Part of a small language model's weights.
Size: 13 layers, width 320, 4 heads of 64, vocabulary 4096, 25.1M parameters.
Architecture: rotary positions, untied embeddings, paired heads, shifted keys, an embedding shortcut, skips across layers.
Training: 538M tokens, 11198 steps.
Each number is 50 + 15 x the weight over its row's rms, rounded and kept within 0 to 99. Layers, rows and columns count from 0. The size before them is the row's rms in percent of the matrix's.

# v: layer 3 attention value, 256x320, rms 0.0375, rows 224-233, columns 160-319
# o: layer 3 attention output (transposed), 256x320, rms 0.0466, rows 224-233, columns 160-319
v224 104:22 54 59 74 40 62 31 43 59 48 61 61 32 37 70 43 39 61 35 49 42 61 32 65 72 70 66 44 37 33 47 64 45 52 48 51 73 39 35 35 24 54 68 44 63 99 62 61 46 53 95 29 60 57 52 36 57 58 58 50 56 61 46 44 48 50 49 65 21 52 74 51 37 36 43 77 34 23 58 53 45 41 62 46 36 36 52 63 61 51 57 51 65 88 46 26 45 35 62 38 53 46 60 22 58 29 41 35 56 40 65 55 32 28 36 66 61 57 60 60 42 55 35 34 57 87 23 50 74 40 59 53 62 74 55 43 47 26 35 50 48 37 53 34 34 60 58 51 33 48 42 35 40 53 73 48 36 60 69 71
o224 104:15 71 53 59 38 51 23 72 65 38 39 46 56 61 34 40 56 40 60 88 32 64 60 76 38 44 67 30 39 50 60 81 17 61 63 57 73 50 38 55 51 57 56 63 41 74 72 47 66 65 82 28 42 34 55 30 37 72 21 59 34 18 45 46 37 36 47 43 33 76 52 86 44 43 30 76 20 41 38 36 39 49 80 44 57 37 54 49 60 51 41 52 10 60 55 84 55 43 58 38 46 70 50 61 48 22 52 62 41 38 44 36 29 49 23 48 48 63 62 59 19 43 48 36 48 58 54 44 53 43 49 58 30 23 34 44 53 44 41 69 58 45 54 40 34 47 61 61 68 43 58 49 45 54 34 44 52 53 44 41
v225 096:39 44 50 57 62 50 44 58 57 43 55 30 45 37 25 54 43 74 44 60 41 74 45 58 32 43 35 32 65 51 28 47 47 48 38 61 61 22 43 19 29 57 62 53 36 45 72 33 73 58 36 78 53 58 37 89 19 22 54 55 53 72 51 41 45 35 46 40 30 63 45 36 41 56 58 51 86 22 47 62 34 39 71 37 41 16 62 38 33 27 38 46 78 39 48 66 68 55 20 65 49 46 54 67 62 40 51 47 55 67 51 38 43 43 28 73 28 34 43 47 68 68 63 87 71 49 41 52 62 48 55 43 50 59 89 44 87 44 47 15 42 38 41 83 59 53 47 58 75 42 43 48 30 63 64 58 40 64 70 44
o225 096:62 60 64 50 81 44 37 32 65 58 51 40 31 53 55 21 15 58 42 53 33 68 54 50 54 54 35 53 42 48 24 62 85 47 54 64 45 27 50 48 50 57 72 37 39 87 29 65 72 54 47 47 44 63 34 49 46 36 62 51 51 38 41 58 41 92 46 50 63 34 48 39 59 71 43 62 55 51 40 51 38 24 68 47 57 77 44 53 48 31 39 25 67 41 39 64 51 25 51 41 55 45 73 54 64 44 60 21 45 41 54 46 66 29 65 66 20 54 61 50 50 70 54 69 91 40 44 59 34 31 45 30 54 45 65 38 63 71 50 43 61 20 77 47 40 47 57 42 53 44 71 50 67 51 54 52 81 58 27 36
v226 097:40 49 76 41 65 47 54 37 50 47 35 25 24 74 32 55 50 65 30 75 43 37 46 58 24 27 49 35 42 28 50 72 66 63 26 90 68 30 51 72 41 63 50 64 60 71 67 54 63 21 37 46 51 65 62 54 33 48 33 58 61 67 62 48 46 28 71 28 54 22 62 58 38 54 48 43 43 53 44 59 41 61 60 47 27 48 54 60 71 39 61 42 66 56 58 54 61 45 78 39 51 45 73 31 66 50 20 52 56 27 52 58 81 53 46 35 38 63 54 58 55 39 62 56 59 60 59 53 16 56 55 36 35 47 65 41 54 34 31 45 78 47 42 61 45 25 66 41 68 29 61 02 64 21 53 47 40 43 64 43
o226 102:49 78 29 44 48 36 60 39 31 42 55 44 22 36 40 54 39 64 39 65 31 64 26 59 46 26 54 49 33 65 40 53 39 43 42 91 75 69 58 20 45 70 54 56 36 39 37 57 70 35 50 45 58 69 42 67 42 59 11 61 61 52 57 48 68 42 64 40 50 58 61 44 59 67 43 45 42 45 87 45 31 64 54 64 44 49 60 37 55 49 70 56 45 42 55 50 55 76 72 43 74 57 28 38 35 37 59 83 31 28 47 46 88 27 74 47 52 53 31 40 44 43 55 36 38 31 54 35 41 56 69 85 61 42 62 57 59 54 48 32 46 26 40 71 66 29 47 43 59 29 32 43 57 15 57 52 82 47 40 34
v227 093:57 27 51 52 60 53 48 48 43 40 44 56 59 47 69 19 38 61 60 47 51 55 55 55 62 37 48 56 85 51 40 56 69 65 45 56 51 50 43 49 66 53 68 67 44 60 67 54 58 43 91 52 42 72 39 67 60 57 47 59 55 48 74 57 21 50 71 54 36 51 51 54 49 44 57 48 57 41 27 49 65 35 39 59 35 51 54 62 46 42 61 33 60 71 54 53 43 47 53 25 77 64 45 51 38 58 51 63 39 51 84 82 58 40 36 37 41 58 52 49 60 45 36 49 47 49 52 71 13 62 64 55 29 67 38 41 51 51 40 21 51 58 49 61 36 26 82 39 54 32 46 31 40 36 57 26 70 26 45 71
o227 092:20 57 45 30 49 54 45 50 56 26 34 63 47 46 50 33 61 50 60 52 48 76 55 69 49 26 62 49 67 57 34 40 51 56 24 54 41 71 25 46 56 69 55 65 30 27 49 48 46 51 37 41 51 44 48 71 47 56 51 64 58 52 51 53 39 47 81 37 45 58 51 39 62 76 29 51 67 41 42 47 76 65 21 72 39 79 57 61 31 39 85 66 50 66 47 50 35 57 35 60 70 63 58 44 50 31 35 70 38 46 38 45 62 36 73 47 80 43 74 52 34 45 63 44 66 32 42 49 49 43 40 47 34 54 49 59 72 57 59 59 25 30 52 48 37 63 76 49 49 53 27 41 47 57 30 30 89 48 46 63
v228 097:15 59 31 69 33 27 49 51 45 57 50 38 45 56 51 63 51 60 42 57 59 57 51 90 20 51 48 71 37 45 52 69 44 54 60 63 50 63 10 42 55 64 82 47 57 35 30 47 35 40 59 65 32 49 35 31 88 62 53 49 36 53 20 30 77 74 31 50 70 48 43 75 58 51 51 55 27 26 74 53 59 79 57 29 56 30 53 53 59 24 51 19 47 12 55 30 54 59 40 92 38 46 26 57 55 38 56 54 51 52 23 23 58 82 64 61 45 36 53 34 27 61 49 81 34 59 44 51 69 64 53 52 86 39 68 32 69 37 45 36 34 69 44 29 33 62 43 59 48 63 42 54 47 44 44 52 57 65 70 46
o228 084:63 34 45 58 34 31 60 51 59 47 70 39 46 61 40 60 56 50 54 41 49 40 48 74 54 45 43 67 68 28 54 42 41 63 53 62 45 69 60 71 53 66 51 62 69 99 53 59 43 60 38 49 43 69 47 41 61 33 36 48 17 34 42 50 77 65 45 46 38 35 53 63 35 25 85 36 56 46 41 28 42 61 56 36 63 44 35 51 65 47 50 48 53 33 58 70 41 38 45 51 34 48 68 58 42 63 61 41 67 40 58 70 40 74 51 60 40 54 47 79 68 62 42 25 45 37 50 33 73 49 43 66 73 57 46 20 69 42 20 51 61 61 40 44 53 49 46 41 33 39 60 58 42 23 58 47 26 44 41 63
v229 101:51 44 38 72 33 66 48 39 29 50 47 74 60 54 61 22 32 60 63 47 28 59 25 41 37 38 55 37 41 35 42 43 62 38 47 48 54 53 46 50 46 80 77 42 44 52 26 44 33 74 84 69 43 35 35 52 47 49 73 64 30 57 44 53 44 36 37 17 25 58 80 48 65 62 62 27 86 42 42 49 33 54 35 56 56 45 56 75 54 50 54 33 52 70 51 48 62 50 54 70 26 36 74 62 56 59 36 23 59 69 59 38 53 59 37 52 49 62 49 55 55 49 58 65 62 52 52 69 54 65 46 46 69 44 03 49 37 49 57 58 56 30 61 46 43 59 36 53 27 59 59 52 60 31 44 46 50 36 43 52
o229 104:68 37 16 62 44 79 67 69 33 76 53 37 38 37 38 47 39 53 51 47 51 66 24 39 37 40 56 58 37 48 52 56 51 61 41 55 22 75 39 53 40 61 39 36 48 99 22 54 42 41 42 61 42 39 55 36 30 39 70 48 27 87 67 64 50 47 62 31 37 49 85 52 62 42 66 41 37 55 35 60 23 51 51 82 49 62 54 83 65 58 42 49 40 77 38 49 39 49 47 41 49 59 56 62 44 40 34 47 66 51 59 51 53 48 30 51 75 48 31 63 40 70 75 38 45 54 53 50 53 39 74 77 49 52 37 84 54 65 40 21 68 45 61 48 49 80 61 61 22 65 81 70 44 49 58 37 31 38 56 40
v230 095:46 64 58 75 41 43 34 34 38 45 74 47 39 42 67 69 32 26 50 37 32 58 49 21 49 82 61 46 37 75 56 30 43 44 47 32 36 14 56 43 21 50 50 65 39 56 32 41 49 53 49 41 52 46 42 54 49 45 54 45 47 41 44 30 47 37 29 53 45 68 44 48 63 41 59 63 45 56 52 65 42 36 44 46 40 47 65 40 29 67 55 48 78 45 35 62 43 52 31 58 51 49 75 88 57 38 38 38 60 22 65 39 59 64 41 86 43 61 45 66 38 42 44 70 55 33 36 55 58 46 65 33 39 40 58 55 40 44 42 36 22 47 28 50 42 34 57 40 47 32 34 61 44 53 57 44 71 40 82 48
o230 098:49 15 33 42 56 48 53 47 45 56 74 42 39 41 29 36 48 44 47 35 67 62 33 32 74 64 64 48 43 58 68 36 61 57 68 62 39 29 34 48 30 54 20 55 40 99 10 71 64 29 68 56 45 56 51 68 36 31 75 42 24 44 54 02 44 54 49 68 43 39 50 58 39 30 79 54 46 73 32 49 37 72 56 54 39 51 55 67 51 47 34 53 41 60 31 48 66 39 40 60 46 28 42 76 59 43 41 24 44 36 58 32 66 24 49 51 64 65 71 57 45 55 37 55 29 44 53 50 50 33 44 35 62 72 40 70 42 66 43 66 70 70 58 57 40 35 55 34 44 65 79 33 86 58 53 44 66 68 56 56
v231 096:58 58 40 64 39 10 50 66 46 67 50 54 30 56 54 54 48 58 53 44 38 42 75 38 76 81 64 22 54 86 78 40 34 40 48 57 24 59 37 40 54 54 49 59 57 59 67 46 56 30 47 47 53 26 47 62 31 45 65 33 34 36 63 21 42 27 48 48 76 38 30 60 59 62 50 73 68 78 57 21 57 52 42 38 40 52 49 69 52 50 45 52 39 55 47 61 54 54 49 69 57 44 74 77 27 21 84 36 48 28 54 41 48 64 24 40 34 34 64 69 56 60 79 47 59 52 25 62 45 81 48 45 30 56 38 79 33 32 37 71 22 45 36 44 47 50 66 53 38 39 33 28 48 59 44 36 49 68 63 48
o231 100:44 05 53 70 58 35 32 42 24 69 40 52 39 63 46 22 62 30 30 46 26 63 28 34 42 52 69 42 83 42 40 52 41 46 28 65 36 58 43 55 40 51 66 79 69 72 55 36 62 36 67 25 35 62 25 71 45 37 61 30 26 46 59 23 23 66 65 53 66 35 62 69 63 56 85 89 62 58 35 51 53 17 80 57 59 51 65 41 54 16 36 67 79 42 33 45 49 44 39 61 63 57 41 46 44 64 84 49 61 59 32 32 52 60 50 42 40 42 60 58 38 57 74 57 50 51 40 60 64 52 78 80 36 37 57 67 35 48 52 44 50 52 53 57 36 29 49 42 39 50 37 33 65 41 58 30 54 61 78 23
v232 098:32 39 46 48 63 59 58 49 46 63 46 81 47 53 41 42 36 81 55 43 50 37 50 34 45 13 42 59 41 57 35 58 58 39 19 21 63 45 31 45 43 57 05 56 66 75 34 33 61 56 56 66 50 69 59 74 50 60 48 76 40 53 53 48 24 36 65 73 39 47 47 56 38 53 60 51 70 51 62 69 38 60 64 59 41 54 38 55 58 42 83 16 35 77 74 70 62 51 86 40 46 47 99 48 31 40 67 59 43 47 63 41 37 48 42 51 83 67 46 37 56 68 55 35 37 48 47 60 43 67 44 31 46 26 17 74 46 33 37 45 39 56 50 51 34 51 51 40 53 48 48 49 61 76 52 54 49 55 51 34
o232 103:15 40 72 29 39 71 63 55 61 77 47 46 69 27 46 56 55 55 48 58 49 43 29 55 52 59 65 24 53 40 35 53 56 68 30 62 64 77 37 65 38 77 35 40 48 52 62 51 56 57 58 57 57 48 70 75 55 49 52 57 38 37 78 65 45 46 53 70 67 66 54 25 35 57 19 53 51 67 51 52 58 27 67 55 60 51 47 53 40 29 65 18 40 46 69 54 52 78 77 81 72 64 79 37 39 40 51 64 21 54 45 51 62 43 69 40 28 36 41 51 42 79 79 43 63 57 56 73 48 55 41 65 32 57 42 62 33 22 37 19 26 35 50 47 32 48 41 61 52 39 75 61 44 57 52 40 60 46 59 50
v233 101:60 42 52 79 63 49 40 47 34 48 75 76 26 36 50 46 66 26 36 72 28 43 52 46 54 66 24 34 53 65 77 66 44 42 45 56 66 39 33 50 59 22 52 45 49 30 52 43 59 51 52 38 43 54 45 83 33 46 51 56 63 57 42 69 53 36 51 70 37 33 66 47 66 48 37 27 62 43 37 58 68 47 49 66 56 33 60 78 80 50 68 33 41 41 60 40 45 54 53 33 50 87 51 42 56 66 43 65 45 60 63 53 47 50 40 31 69 37 51 29 60 19 35 45 49 53 32 63 25 60 53 17 43 40 43 53 40 51 44 45 68 37 33 72 60 32 33 74 48 13 47 80 57 36 30 38 47 27 49 38
o233 106:51 50 41 59 64 34 37 49 32 48 58 38 14 50 58 49 55 64 69 67 54 75 46 84 57 66 44 33 64 56 90 52 30 38 52 55 22 60 47 54 40 38 53 65 84 23 66 56 39 42 54 56 60 64 76 57 33 57 42 39 79 48 47 70 12 31 47 69 42 38 57 62 41 54 66 43 43 49 69 59 66 56 36 68 67 43 76 51 55 53 81 65 49 49 37 39 43 33 67 33 51 50 37 23 72 41 53 58 37 47 46 41 67 62 59 64 49 55 40 50 49 18 33 67 50 54 38 52 33 53 45 37 42 49 33 62 74 31 43 29 54 34 35 69 38 36 58 69 21 51 33 71 21 26 51 30 45 72 55 60